Part of a small language model's weights.
Size: 14 layers, width 256, 4 heads of 64, MLP 704 SwiGLU, vocabulary 641, 11.6M parameters.
Each number is 500 + 25 x the weight over its row's rms, rounded and kept within 0 to 999. Layers, rows and columns count from 0. Numbers have three digits each. The size before them is the row's rms in percent of the matrix's.

# layer 10 MLP up, 704x256, rms 0.1, rows 234-305, columns 128-191
101:455502490448503480490501536495471489466504497484497543511451515531490512505479487457476502505505496488531527498518522474501458481495490480475520509504508506509463506485503510517462535509511490
088:503485487510510515507505489486536501561515498520496500497472476479503519468497547490523526542533463523490487533539492542528532502518489535482517518509466542475480511501515498492525511471520517
093:490450467534511486514530511472501490465456521527462514509542492511544459494528486483489488551526503479496488474496508484546489552564513533515466488478500477520526530515555493524512527452546480
097:527502471498515491505451481457476505461522513462511510467542496484479481468495470452525480486468493487496473531526487484483507471514500503507528454510504515514491533464523495520470520478520497
102:507474478442537507492494486515512505527482474478504518499482503501471522471531526520491497518558511540528500480488484506464508474481464484556524488491504499494447534510513494519520511495498483
104:502475500420485471518488469506489514488536512485497525473535432510522482482469531492529551503499448455499507508495520494507504544496484518470478525483524477499467507483488510544531463472525504
106:476451509481498503452477480505491481537497471519473501447507506495547505489468525527445519449496558516494488491469501498516488480483488510526465559512512460481454556491533488481497494489503490
094:478524545497445479489441507515486516494454498472501505491446478508500518489492480520526517487463487506516510505451528506473517494494489508474521495479477535516481497482489491483487537538515502
101:500506489514524489470461506469528499492527516459527491468525465501508565449512453506499513504505516459490452507513495478455507495483473457473536499513493488522521475502504487517513507503522471
095:491543450500541456471503520511480523518512509523484457538479484523482469490489446499496493484520490517477528500503495466492473519478509512491470463576450511494523500510501511491518503541449487
106:575471472453479482492506485508532446498485497478486538512536498487538506519484488534494479497527503484519502480503470479502524481512466464493502522513482486486475504525523483497482433446474470
096:516537536500502525499512463491541460504528554452469493525497497500524516502464553528524505499514575543534491494512463490481525508465496476467459511492514543509480522476507489470506493496469524
106:482530485512469488486504478471473507502449485508526517487485476492497450464491491522488469494475540476487501499497480470464475516463483549513490496520529507506507467493478476497462529508516526
119:460481514509489510498444489483499482534477516501524460486473481488448518543523511434487507540479519482506546472492499495495479510523527467480480530491542490553530514531465462503496473569469472
097:497521489529525500487516502440508470472534523481509507471453525525500497486496493512471490538487479534483492522450462497532477479527488501521477496493468540531520528484518508505508494518547513
108:488508498493504483504498488516517500458489533489485525474502536503483502498460482499508473448515506524516516528515539547509484472553468492479540500503452521503501485513485505495540486498531490
101:503466492588491500499517517495494495481523489503499488536518504484509529493483491485503452515477570512477523490500515535511508509500532494505495447522472494506462472502518522475482527482490486
100:511492460493512489531524578508522483492507499527503495480523511488447506478494511490535545487463503525504479501494505473512485518485503564534495524518481532480538497524540479513495536489528469
093:500473479516479483488471525504508503522527456534519473533505462541489489511441511449518448536504494491476484522500511511499509498520497492487472486533511494527522485469519540495445560531534515
090:544519541478525453492490461499517473522469483528508485541533516520523526462508470471467517454510546497502472530512507487467542483486488495469454487488463466501505560485526477532489498519504491
095:515471521512507500522510476523456485461551517503511459520493533547494480488528517530475510499493499509460530445503477499487513509477506504515481487499498530484515488500504464472506500475496534
103:497475462512535507494523534479517476504535527528482479502513498493478536489469550512546512558488524520491563545520509513479515413505560466569477475516510484486508488511474496518549516503515510
095:500504543439504455471513495476510471505498470519520503490469529460534489536519513517459520446471483487478492503491446504493478443495501497504470500498526503504483474467460489462506501470532500
103:491473518508478482485496476480462502450495492493564531505495512545487543479530491493509511507475533452504467483492493486528493457516503465483505467519518493490508532464509501530527490508514487
093:511498513542517500503496505482505522511543522491476490540525507492518464478536464520463511463490512509499522503546513490546467494535456532480537491495455517499507478480505480478509481474482492
112:472545494502501507502519534525476492505474456493504494518465485493478469509534496509526504512485488470482467500506468499534505498444506495522503493517524502495553497473495476477521519515497503
103:500539484505505551517543546517565500507488488493489481491509515504525569476465503458493518520558489543436470491480548499484494525507519525526536493484483476509477468471515527508502506534538498
100:505544553487549516463452454505476515488522483468483507532522527506496525480518525505483568507513463470500496528477495523523508545499459491504500498538496476488521500507506477527522546531485472
099:486517541549467492516511546512521434533494518447481465472507492479526476454503520524514511481494515474520499494491504485520504533518499512508506477489501514507509511505501504512517488508517492
101:514485474482480510489529477503528491507508498479502515472505498501512489488481520549491492518523507484520537482500500493487526510481505499531511511459516501468483550457423511481495540469484474
101:482458515498483501539525528490470498500503487469527478473496517459498467473479509533488522500503559523540521470528454509473533493518522529485447532542497508501499529480503507499486542500517472
091:499475479553474483539516518478474509529516485562507506507445501462439496494518493474494517475515492507524477460488514471522519478504504478507515557484509506484515532527493462514476518519464497
105:461517519520522509488456492500471483507563531548550480468510478496497525476482526498472459518491479522480462486526462532470507513510495500461516491536518489499493527528498497500473535516477520
094:470548488478484483488469501467498521503553504531516503515476478483468529508532493435470457523503476486525501516482495535536504479486462468540514501475551493506501497504473513475519436491512492
099:508521493508476522498466519554543498502482511495525562517476476498480431522502456499509523552547498525532502486502535543511525499547484489485461514498515484486488511497464526504547474478522497
099:488519527493476512521505475524507540492485531501466469469530491520491538526526546499506515530513527463506511479473516482477504504528528526537527472524536485508509555536551482487461500530518541
098:492447505527500520493562458497486520470495469484445511491465498462477523524485499507495503572536511524472494515510470491528522517516487463522462493506471527489464492488520492474532497508480505
099:499489507527479491493513504516502446501506548507502516468491533468503485493515532510497496507472474518508471472503521469512479501479499506528483489502495497548461506517501519481528520508532524
104:494476500474526488483501481501480505523465510531507497552469476506512503549492493512483529472468479470508509509466492504517501441462496510503549540458493513511512471509473510502518500485493555
104:552532508522499495512498493502493413561515458487484500471484525442536498504497492559481456483493523507497522493455485497490525466518524499477507486471509506513511489516517461507571488526496504
101:498561500458537517522540498520495483513454501502519496504480515461491489487532461537503501497521556495479511541500506482555555496453449524491521492496495525454494518484529493528484522510525511
106:547506473508515521530539496538501544503490493527519509509535518492487502514531505486534521549480541485475465521435515509545511472536477490475558509511497506518468549455518485500525497498519491
091:530472488477520487520476546496508457517470509525478501530484517492502494484518508555444498491509475484497489497512516468522506446533490507506497532485530495473495476452525524493504521504506474
094:488492530488441515498545485484538481529485499535502478506493511464536512475493478475496488504542480475523508487510507491517474482498486536490488490472520507481528497523475475490506515441524481
094:452496478529517478482525524481498492546486482513498489494498501467474503532432525529488480463448508497547501464495466489477480496494511499522509504513513520534511470454494488534495515514528507
105:532506490488450538523538464459489499532511522483532460532556501448516513474513478496500487483524488518491520521495495548489501510480526478469475503522480496470489474513501499501510461501465468
103:507480512525499505477457516519539533521522464525514538487498535522516475507498542512441479496481456531486484491519518500512517488470507504507496485479524511490489458481529504476462506501514497
102:552506516509492504480515478467477498528523475490531560480539489466538460454448503490456506507504487514510515491504535534483515494528523466522535518515493513504509516467489530530483511527472486
106:504533533485520503488526505502530498499458534455455498526472584508524504513466474563508497501537450511509511510483507509502538517510529520525481490529489511547524474489471531496513480475493512
090:501494465489471505504491547558493516494505486494505508469500499481498514494531533490521523498505519500479499507488520485514514518502537451480485474476486509473477473537493463497501544571539523
101:487554513479484532466457487455498513523496515509532480505487519493472471509471441515488519476531485519553502500516499504497498532454528539460483482471492461505495501452530564486483486469524491
103:471486507515504518510506559476523500518500530516537513454435490524492520493491490537513517505513519504528470495487498531500503498476509537493479500513482518537476527484531502491512478549524522
096:570561479464492512500518488516467520493461501488528471481537497501465463514467499480498546459521480494480531486514510495466523487508494468522536475498503483492505517505523536497487477465514520
100:498522500524510531525484493494485469478526496526492516537496510516487515502540476499535469488436500484490510467523505518537494472536490514510487536492480537440496507520512545462485482511496516
096:510505478495487513523522520487509511503502478480526493533522485513512490526473520526519551538495505544508518471502501503520500468489483510485509511489506489493543478485477512489501499474502504
094:531542486496542506522489488493469476511476508497515527507502505493541479521553525501522525461530510476461530537502534515507472535456437488475533525478476554501504520538463510536472504471486494
109:478504486543517491511491491510529494451487522493473525524524457506504516510513528494469467538492488515456485521525504471460485464518486491560521519518530477477483459511533513512471436539479505
093:520503519520527508487500521517533544478451549457486484521485500498525432483524570488461512478531480523490520503528554477526477488517476481468491469502482477482506483521513509471485509476452514
094:503524458528487491468501509492484506471521488490501515544493518473549510490492493498486488478462482569500550468506460501498520506463505464481547502491507546508489502507462500494513477502496476
097:519514533540541486503519515508532546494495510502496491487419522480485521542498537518503495526498484484497461523509469493472510460495522488509486469502530486487487471512504529547494501516459489
099:491475504514514467469467476496513550495514500479503512490537525538482541513531464498506545501465549491572496475512512572473514468548474472486435495476508537497502522523516511491485457489487500
106:508463468495486520513448500537505485494507541475520461462474503518520502476466473471502501488481490483542498490493493482531515485476574502532554468529507476451479529488461519462508451508489512
102:533537503462570518490476510533541543461525532497526465459532475505460442513497511548479466490506455506464500531493482494480480509500515478485528473534493517516490499514508475500522472530488499
090:505477489491528482530545502542473497507512500511533559481514478520507497516503449534517500504473490516497478523487491542508523494539513495507498514496555464511500509516514496558449512503534524
097:524484477489506500479501481458469526504486521487501510538538494456479497474473546489515483487526462507513484508516502532508497535493481499476505489512502467524513508485512478507501513507502505
100:482461512500493510479487491529523482533468504471522511522437525520529471504473525479549521494522508512488548460484509528533455526497509540495499531453515490489500506487531494518492502482574527
115:509441507549482484494502487500460496513486507512504500473444460510538487496474477518460492538499485516493515482474494544480523524455503521506480469500497503516482491528469477474477523494526482
092:496496493473552463503481477505510505484482465492497487501514495480501523516478480488520489484484559524532488516519518492511522510529468469516448495470461475464482508519488523482553518486501496
098:471501519473519495542491503549502551503525563492475480483516514495511476487491483546521516458519482522496566497532497506536531500470469496554543492493478491486472514555513524501531518498503463
105:487578472482508508503503483470502492497507516487523512505469481497467553454489474504447513436476514532538496505478503459470463533507486484516510474467500478483494451447451433489507512497522505
101:513471511508504515504505473551476482502535464512506471501500508552483542512493488544518451465510511525491523512495504507517522480494452454470480474499516479463502480525433496463543455478461489
099:547444512519490509558507490552505485488503483459518513422479472508465490537514529561502499510506508518494544502499489482501503494523530513488506464539499526518494485499501517507506471483470498
# layer 10 MLP down (transposed), 704x256, rms 0.0942, rows 234-304, columns 128-191
100:525476506501517458541465471485496474544503543500496515507501531536472501502441520514467509509500539514494532486521522511539536490502457516480477465507531502504508494536536488509513474493481476
077:498518505503482471483487492512443493471463503491503491472483517490511479492501490522502501437486500476508512488467496429479507516500534502500484499503499457523500485491494505503509496496511505
099:502477512520479484471481538484486499492527509508488543514514488516503507524509493517514455518528484475521517511470455548530485476466478540499537499516497522514556467457466492492516517497516454
100:528513536484456481493530479548523473502486492490533508531506520479545481523532491476493520513465484521501520528482558504477446517489434470469534508521460499525528490467493463502502506510481493
099:487529471513507575492515521498469509495494502513505479457489458482486503482475480462492486576485480491481540484476479567496491553505490515445537545523487533476514551484552474514504559498477519
104:538481450499514488483499514458487494508516467498465528488501538518441523490476530469470493496540520477485533497516507495521552493512443481472530528477482534510551525487540511500504510542492500
111:477435504484475516494509523533586493542497504544449491467481516472539506488517509496506507453467483501520496524489472468470473474506519516466493503500515549530474469459508498515476518489473510
097:495490517505492535478460528527521516467516504471468499539464476536481556525498498484507504533461479518504518491496491494514519495481479499509493476533519530504486477507481519465516437490552494
099:502490524508475478485534475530512499448528505524500527478493531486507453515517498497489525499515495521524475513517516467450503504534499496501530486496516514510485530485500558539522490490543485
097:521483487491510503492460505502529521557505513481433503523506517514485506533516513501501469476507489537499522465519479561508499408517465514531492508495499529516473528521489479526495526481528474
107:492500460523505456519523499519510524537451502528513455510489507476521468450498476483518524515495513533539512515520459455484529457541533488480497496465496531509529485474500491489511548464475542
100:469565495543508489462529533514494515467461478536535536493475534491507514536475507512466479504494471531516488509510470485485484526487477504532531474467468481514499483476514472518507516524498522
104:478484490495520459485492529517553459515516535460511557504508480489519479557472435501511474521555498549473526496490513449484500484481513490505489466524513481493540503484480484497509514487503534
103:482549502493472518491490481522481478467498459487520519499529481508530526493447523494493497532540508472508508459487541505519494484483506506513566467522531490472464486523499455505529499493492502
099:544454449469502470476528472515464497480482495483502489528556510510475482465472526473520527513478488475506499510505521488571532533476519484491528502506484517523509527488530454498533489500504517
111:511525503462546460518484454486524505511508523512478460518543519530491503513503494527493505513494498477458480483486496483524493499484480537538490492489512479494496463476549560549505486483466479
099:438483465509524532512464467498491523494499515503462468465472500495498470503535479521480497475480482502533502475495484499487494541435507486470461469459495500485469524464492537446501472517516501
101:543535501488473515512518513478492477536556495463560491521524506487503492495464500524476515466489507511525507495471487507459504508540513476478490534500487542518480510488537518514511472501489499
096:488548516453529526513500467522482550468470494462495460480509498530499507502507519539498492498478481520495521503436486480466492489528502476555528503510496521506535472495487486476530521503478495
089:485467491472514537491508488532515507521493523485495529547518480475504485512536500540511479512515487544510486551507512501518505482515516519503515479524522546509527474492452487508484510484503469
094:478528498535535488532476506495489504525496507523479476521548503512486501519456466478463505517513517490457537474505499523547484490466468480493483512482554475506537482499519484520488538539497452
103:492453480552478519492530503521482471507521545518462520504469481487487492511477505520484486538526441511548493519482493453545516491491468489495489527512514483513523492509467466525512477522490472
098:481526471487527484515485514514517505532469520522491497520454515510537515479515522503501501527498499539502463518480474441535499454570477497508503533504517509525536547493490503514524476462516475
105:495506519508472501534507499488537479495529498499482509479471527469510496497475513513440455473535526499463464506525482509494444525537505538508519481484453500511482495552487529520537537496456518
095:493542471505464475501478541545485499519507507503517444528507493435483531502487458493533508516494490547471464526498520486475502524498559510522469513535533494493475536486470452509523546479512548
109:498507479529489482531505470507486485502496485520445486493536510440511525570500448503479533508507486503499489526520546457529504467528516484464534491485515549475519486500505505475523472510490492
103:488495499478502493505450483469489501483517486497507494504479488488476498505509455500482536488463452527543508517481513466487470518514497506461482495505523428509503459538512508466508533525466476
094:489508513512488494490545466537447508484469460484498470533519520432535489471450472506482518455525510465487461501523486484525523538477512534478488480487494468505511518452504543499474509470521469
096:475497493521490509553568508510508519500506509477490489499543457485504496532475498555510536523469509480484515513485498490518526481493502510516507488527492492507532530493485479469504508525494568
100:515520502469503537500510482506492517500525488534488498482490538544515491477453481483481463484489490462518522518468483506464540508505487469458526443488544505506548486507513520478480461523501479
102:536486497529512509465452534469506523506460525518515546488508497469508488505526462520512525486518500498483489494532538513517493498501502484457464530505503496466513518483474459540551528487500470
092:519432493486488500481517511514560528516522502502477490511516485535491514508523470515507479530491503514478491495507471535538538474504505520495463481468532515505499515503508507479525497515467491
104:509501526473496506511460523505540475473543507523446474474513508491468503569497513505502523533488504466500495467467492525517528526434501513510474466504552531517488532517476509497522449514494520
097:497538475499389454488526459507501478501487472448472499520495526472477534530449500483476498505495502464545504524509517509507475450469528494498496531514492458454503483501497516489481497508514487
102:537487521486495508495491539537535472497509500489517543440502559515532502484503514503538523469486478504510487493515490476521506486495502505518470521497490495499511540523517504547485456529482506
102:531481505484489555537480506497529532499492491477483474547504497494482543481477471526495524511475501538550508489523526533508496471499498470491504500504480541508490482533490512530484481543519450
096:501511500499469512488457504508454494478457497509513473436486458516528464466533471515524457475467540500508530480489495445479519489506538503499525494481462451485492535513517485522530521468505543
102:471488505505452492460474524500518528521542483490510490541497506459473472485521458518497533469481509464522506541488536498515458478511526535493515501494500511482509511470508517490443478513510521
103:472533530525487504542552450520514511513503479495497496517485495494508546508491506542452557539517503488472517507499500528515476493479493515553497494516482474492495496509510497504495469530509480
105:475499489458498499495480497513498508456522519521550516459459501533446507471522549495551510504511487476504485558527488462478539537491456498494481519510489489497457512482476488512485544496553496
099:521485535493473516464485503487485453484482509513475480472495491493487482496516452523534531456501521490509519504499521500506482523484534504519502484493489518492496486486481500515460525492510527
105:496477494497475462552513522493537468525463501520510464515532453516507508509532484473517480508525505485496505491539540503477515464536497466471483489461496506446540469541498500492502506497507541
094:549487519529510509486470489487530501501556512516539489510507504504558521523505475483477524511528466524492481528499543544507508515502496500476469514485462489514492501520537459543478495461467515
095:472464487483514522506471534527476458500514498530532574494536510538468501462526540441531470508466519502513517509479479493516480486520516514483533512508542509528487515481496534543511556487489544
095:505496487510559457480474508489467501503511514521462501500507513461456522491480496463530512528512498536479508531496484559501498498518435516516489471468493486500513542508472547504497472523522494
105:487495521511495446454555522512471494490475477492467473514504509487521492503493505498507512546472484448495484498556494464498504489533542505508504523469450485531541505514461475519500475536562514
102:472504525518507503488497466507505504495489508480488516486509507546497520467516488487468472504529501516456472536490528512483462510505543478515509526501492484501536517479573504527505503539451492
095:458476514518474499471485476473513492482507486488533480462527472501515491463539481522471526513531476479534504489538502455511491506532537523478530501516503475473503474498506542490496508508513514
108:483528461530476469555496486459475468556488532498494491511509505482535490518521497482508511502515474466465528449523535521520561516488500510428494463498531517507504449460505520505487517472491477
090:506519510485511492499536501495466523490462527472480488481548512496470509485540506510540518468534541517521549479478461485481526504507504522502455510458466473511528474477500510522490514499490506
102:516487510501511525557465470514541472500534504459467458508498499511475566463510508484464517507486519511486471449473555498524497509520488482487466544523496524493486484525485463518502481523518519
100:496454520521487503468462522500502461494540500481508516502500460514525466549519474557529499461478537494508490469547523466503529501487487510497501512519538536510492510469454499475499497523532513
093:492490513547500471489516474495523474499483520492462471532526504476495490506512530532492467522502495469507502436513533474523511510482435512492505506496503512498511489488492492496500475476485491
098:485529482493508496519503469462520504526536477478496499461504525465507550548508513467508501493439472515555483530488460439447504500478509508523456505540520551538480545497511471531504521470485484
097:503531499474501539522463459524523480482534523488489519489508507447512495495514490485503485460508482465499541530496497525573489490521504473532458514507554499456481513489489496469503533516490483
098:485491504468498569518478518490482484509505495507466511514508486470497506520513497467510469502505513526487517478461441471480478503518506521539489505528505485510509455508513522490469485486509512
110:501500534511497429507514462507478506509530463534530489521498482471481485509531505523474470524482453504464522481474519453524523518509529526501473505501492511494474524500516487441479494487453457
094:503448519485557516529485491492495491496496484511530485508477549545458471520474498521537528486488505466523514518488521500529513489528479508499515513502515521478503543506509492480494506529476513
094:526491491462495516530504471482521450461521443493456526484512499505502463496521503483500510479502493470497514488492494512472487495494493471472490513525487525514489472507478512489501494496503515
099:519518472498487530494477556487507440502482516521530549474508528533468455531500487493468517455460464495484506508481483489501486522491443511495488497492507517527435511496502476480471528463531471
100:492493489486471480510497497555465501528499555559493513483510473513519510524423522471478466520526494511516488503532504485511489496518496498480551519493510507479513496518510483541489481494475562
105:461545483496527519492489460527515494547523476510473514472524489476473526514513517499492523494512490525536474541489485515523538510521487492464498516516497504489492460493517510502536522483555511
101:488468511471467492502562521473525518492489469480497548490502484523481498541497464500520470489494491521514491506498505582538498472520499515504453482467467479488459490498484497484502486524529558
092:447465480483552501492516465479536498525542494463495505539505518536500512492476479453487509476501473489510503513512496533537465460467471499496529477500490514517501514506532498479499479496441463
098:472512485522523512443498485506501533502495506482491471479440522452520495497486469527526517505471501498524485495500520508482461494503476477508512511485508528510502491516508527504453464523483517
092:520535502510493519524460507463486502445497498512530520483478489429492530457506495479503515535503489511470491516487510488508533526492531463481476540486472490517517507473512500517493513457513538
110:513514510496506510476476512485498491505504525496525459468507511457520497528478514473540487481509460478513458508495471525487463462513533511501494476486491488498495509539501482544536500469492491
095:474499500502448534468501479555484501476494492486499527510523457499522449497527502509483474517514498499504502513524484568495459500490559519532500482527524509502544515470559495486480499468433530
101:500508520510520495468486497480522500446489449514503517475454511517508512486475488471472497461509467495500440516474500487447528505506512458482479529436513528479504497509484475444508469500528493
103:534549503494495514516495521488534476496493505503496514478539463505530481499508515515461497525471533483551507528538483513493482514484507519473509485462494464479498530486515495497512505538482536
102:518484468521519511494535520538513505483532478532512509503507441485499510516486474501520508461536492481494468440554488498518515429519470481474525539482492496549477524547502502507449465525488518
# layer 10 MLP gate, 704x256, rms 0.0968, rows 235-305, columns 128-191
093:508494511500497480505476516522470520454489489491509521487507521525507487523528471499509472469472531467495533475466505455487475507483518472500462471483541446529495511510488508515466484528467476
098:499516487470499498492500533475522445503463509518507508484540482527510483514526482498514476535507508461480494515455488504485496468521511492472457530470519475452513462489478513515519508491465502
100:519529494516521446510529517472494541512503440490527497489471482483512468468433465527497510472498530482479480490505557481487515463473500548509548506482533506494538497495532449501489514458505491
101:484493488445473523514574465491526452526532503495553496519523497484527504487472514540491501533484493522513515498547529527468510483519492519488507505486522510520480495547503468493491513482500524
103:535468474496470461496506469424496543532565454519475509511462471513468507484496468502533493503501486520493451495506528505471496514505465548460552544503508513475534536504510534486467537496529496
105:501484495515480469507485496536491496496490484536497507498489542516504467519459485488526514509504541500485526480521494501473526498516483511507511488486472510462471531516525540532497485478497485
095:509501495492497527537513465507512527489460496527475482481463462479512461469459471485431509510474482505482469468476493497531512508526503505497531496522488528469542520494498497484505531484490500
100:493504521485500567501510494496506460498505503498455455468467472521503515508501502463464496474483468533536508508536493520496510462525496503474513473489512497466477504494527497516453471471504528
097:504528490490518455505507509488495480490550525496489492547524500491496515506495474523515490487516491524500477513500457501497547497467500482514496462514478489490523483491520529472477518519532491
105:478532478481553503539501550494511530501512530507525485530489500573491462504514494490517553551482480511492500508478447507504485490505508546506507482458526522507529522483490443502521471497485497
098:496500444549517489508532514496519501513545472529451504500491484454492490499497488510522466527545486507519479495487525532505555511511467486518493513491508492532536521503505490493523511486552476
104:472549458462531508501481479512508489492525519512510494516494447481491475509509446476460536523556505545436482489517483478477536495489500497501560467528527519511485498462485547504494505454473481
105:525459446483502512527501507484510508504501469535499517508520496488508482468499500527488533497523516493487470535515507533524544468480467505512515482490476556409484485495522513467491521476523514
100:438538471462492518499500476517514498561476497508458485489479487529537513502518520501470510521515519511480499521529485503480483491513525519499498490445498495493513479498512506482484497464535470
107:502481493470534488467453495540487489540481481507511502510531472473524527487494501503483527555520498436480488520527504493547516493521515538563474530479499467488491504509529458468522533468525507
100:477527458498495453486496517475482515522526535526514536479482477500450495485523504514504513498532497500535484483498520523436544543486482508482526509518518502512525502457470510499511452503512529
100:495516512555503512557479497485536521473536480517490561462476480520496464500514505473501509505522481519486502511531490485527456470497486577498487527515524555511548497505477514479507477512512523
096:518536512565530509489506535497506550512488477521474545489525497515496495532531485542491493522498473513521509535483502515511558496495510512508536475533501489501537494528482531505478516523531481
094:438513520490509498544471513504526468495495497453462493469526467503495501507469518515486549529521522460533501502526501521443478530543478537508446515511522505501489520523521488488533471511477502
096:492493531490521504529475479458492526489522521503473508506513496530477500516474523518487525545543533506460511511506523476485489496509485511509512517515488493484508475505522508484473481451501505
101:485507504487509485493477532477488521521474496518498517481495486520523505485505476495451519539533528478496480542535493528504497494504479493502489479442524501508524533502503487465470503507464499
098:477504513477478502513489448467476472542467506478509504504477467463464466484484464504492431537499475503474472440519511510471505532548526530547494504517492520497479507478545522495489539470523492
103:482487522533474475546499512466474510506540457523506519516497491463554545483474462522519510536509526524525476477502538530508523468513486527516490532499487481492511471475508496488479523477480516
098:502498475518565523495498489502497505445437507521494436504531463517486512451501509507496475507474472543541457535501522502561488472508529469499511527482509500477460493495474527499537484501489505
106:515538513477487484496515495465514499522475462521507514499442476505470451529539512516504459540503464448518479500537511512531512481462455501520528478488481517468506522485494504499505531469481532
103:466521463477458495493504472482516507478516469524500470529538512483524522424465486523476496524526526528508481480452537517488548508463474536491534504495516515450498505471513509482436539494501498
098:481478450523481519529530519507492502505485495526528531510487446514515524506490493528484463495498515491501502484526482504521537446493493487489486539491505513466501482495483451536523478458513508
101:500496538516494468504486466513533468555507441493507472473422493484505538474504542520481501515523517517527483503537519517518555491454494512451522516498504477508491535472510532473481485464487525
098:471548452515495506529504475515497504529548456499490463520461494508505481482479506494469518538487520566487475487498535540521534464464489503473500480509515495548512475487526501477470535476470547
102:482456494455544511506478500479513520505487522510509526504465462471501472479511492435531503523492489455479460515486511475515482540521497530506473475529496500472511515462502506457514483531491497
094:489522530471503504514468501509497484517488467512489532474475468445451490501553487484496502509502488508510424465492493486518522466514483483518539522544500465497529511496529503472463476523498490
101:473517493463505524508476527493472524536507511502501496501491517459511512499494497477542474476492518530472516527563482501535519478478465518476525478479496520491529500484508573506481486446481508
097:505511531484521524496540543480497462498528509533501478511487513478510510534492512465534503498547495543491505545533492536485536504469447497491512484532517494517503502468492518526481489488499553
099:505530482530499490481515457452489516488504489531513475478522428457490502507499510525537468565504517538517498503502483532496477502495525504486535481478503518532483496500490488473512500492515493
098:497474484488461528490518505492501516477484517536499484477465509484515476456477542531513536517493501511494527541491506539509532447503465498490478543529463561486511485470467507449488476511529518
099:519519480465523518563527480517494468483459524498511508549458479459514464494479452534532501490512506494525501494509497490509490487478499547522490489492516486504515539504488469511511490470497485
099:478513461487493498443493503525484537494496506533518514511473494490439488484496501542504471529488522480480452514494528479478529525524484494463471553489512541515531473491535475510503511540555533
102:475523473492529523511480452513515480533522496524520499522498485536473520477501500473505490504495498522529489530545494525489455468509474528498464520463495517505525518495490468533460509539511512
103:507514493528520516493518507484487507543496464508480501538479509502520458489410499497474440499497532489495511479502509502509519460487456499515522493471525488493506518474500496513512538484505521
103:502496502484531502511545475526494488500464477493493491545474487460478443478502506475525546481513494462491496559470489500544537473484474498508477528472478533472499505492542524521523487527520492
103:483484486465496478482538506514529534480492442522522512479529488493520539468504520487479532493432490480477494514554504521530511488479464517546480511508493536463493474503482514495501572456489504
095:465484476489508509522502475480485479555460555508460504483452473497513486502504492474465460500489489505506504469500475467526525479532515541545498538525506527499505458487502526487475520507523483
098:519558482496488492518485496480523471500470483506491507521506472451456471465454527468479480500483508579554488531535525502520525479513476492493523507522495512485526499476515507508518508508490517
095:492524487511490536494507492523508487503487533527491541479488531475542502497462526477435487499497505481518509492489471517495518516493521502510510507483508491533499518463577524518489562547514516
102:489533521470523520527507486489492484496480508473552498513505491472489533474512503501511558503544567485465499489504518536534507526450503522460522472480522517464501512465534492540546480505475517
101:528493432479498507483491518479494520454493483491512508520471486503486514521542518493530476461518476499498492561504487503492524519493528517517537550530482530481535541522526451531459479497484494
101:525534492477491497533460481491521523514512513472541541491496502507480472492519459480483512480468468481468500520505505540538513468539483477546552514488457515502473502517498490496467544463505488
103:508497508481520525479504550503479530518492500531525511519505529480513515478493515548490517510525497463479470471520551523513532490463456528463507512499444517479500566465504535496484476495500527
092:484505505498564507499510506510487510523482482453494480563463507484499506490459476553472486482506486524545489504560492516520539523523487534540543506466510504484480428493486516462530500482473506
102:504556464537498515522541489467552511527528523476534520464491482488455463487519504468526523521536475501474496493490546498497504453521513516475515508515489519479483555470532519515490513563509478
101:506504488473512533485494517485514493534526517505500505525474535490457522458477508500453489541521500535532460487521463510531516495481461535520493556516544533485522528459531478482496503440489539
097:526540480454487546512502507523511483524524517524454476489503509492542484490559477512456493496491488495480490502472529493514500543507489545508525541525526489494526535495498512555483466523499515
099:514510490511512514472485512510484487504462459502514496526488508512489467467507513549502482507548477482514482507494493495513493499506491546514500525506477510452530489479489532523506466543509505
096:479518492533482513544503520475449475553543447535530530487539458504459475495473549486468547516501472493546461512483512498487511445477482509511506474498485510508512481454503490496439548468514500
098:486516506438558501551515497498532489543505492509507465492471496477464538509514489548483512502539472489480468529522513511562520445515487507480518494474475500501487504538482547508493517446464518
108:490495481512498468513476478517510486556485507508527503481494506499525491481497524495493531527496514521504499513526517503538512534473520521541475551458507495529508496503525482507525521479539497
094:488473514540457473495543480468499480491495519516455519468488442482475470492521496471510493482578489512506476551512510524486445538511516513492472539506498510522483499470496460497541530498462489
095:483530488508557507547488516477481513484507477483485553436509471514517466508493504484459530521488523501542463492515493515491537533569467539527474488501529516533543525484517504485483517471526498
098:489517433500517497515514499496528494505504465564522545505521510505494465458484498520478462490502527507506501508504504517541511474476484516493508521502499511491472516485503484509478512517520481
099:509533523524547533509541478485497495489540463491483495518485435483516480515524532506490543546516541491520480506517514493519525502493504482525495524469477508479480490531540454509501482511507477
106:518514480495509521509556509534527465477451482464491491521475465459532487497481494460493522502527526504481511510483505505545503455517493526493482486475479533446488525512493463497566508458494533
101:474495487553403474550510493501490506512515527486463503501425493502513473495495491483503511522518521503511498506496532521489525489486478526503516561491518479510548536436517519498452511477526502
094:527477500489496477526504567483479510477520449508504535511511504496500493472480462499511496459458478511513490542475498509489507513486488510518476531498511478462518526450525467483483516505540553
099:541486458480523507512481470495449523484477515488511501461442501477461499498462497491481498458498494519512490512519527521482510453498529488463528495523445561469482503482502509516512485522516513
098:507558492487495496513474497547500475495530532512492467499468473443470484463509482520475482543492462556498514520514517489488582484483489458534506487518512460478497511497494475501491487497471487
106:480500490514522479512515510496506509505468567521478504442495483498513474501521449456502513468471454491472506488511509547481516491486537537541539504477536516500517511464510490494502475503525521
096:445537435461514495554511470480511504506515520463487502591509492489481470488484504521496445499479509512515430507481489436506518517475476481518536526466521497470489482466490513495527463512505499
099:515516501503491528507508510484486487479509486509462536506466498456478481460488485495520515519500518482522470482505550508527537520528493491518502535515456557466461489487543490500481509526500515
105:522518504507550467484462527482492501500490468504505512501521468546518533472484511512481503517482531516505477529482559509497536497509485510501558505515508509485511496463540475498479564475515489
102:538546513492536479551489484487506524476506550539483534512464513505495529506542517459533546507491527488489472484526533525473518498511509502466476532481522504508504550485566496528534500496522539
100:510509522508524489541488517524515519515491534480552531532551489475540556497520506501470511470498520526446509493471504547521494447515469481514557548493521533537470483435553480466500515504523507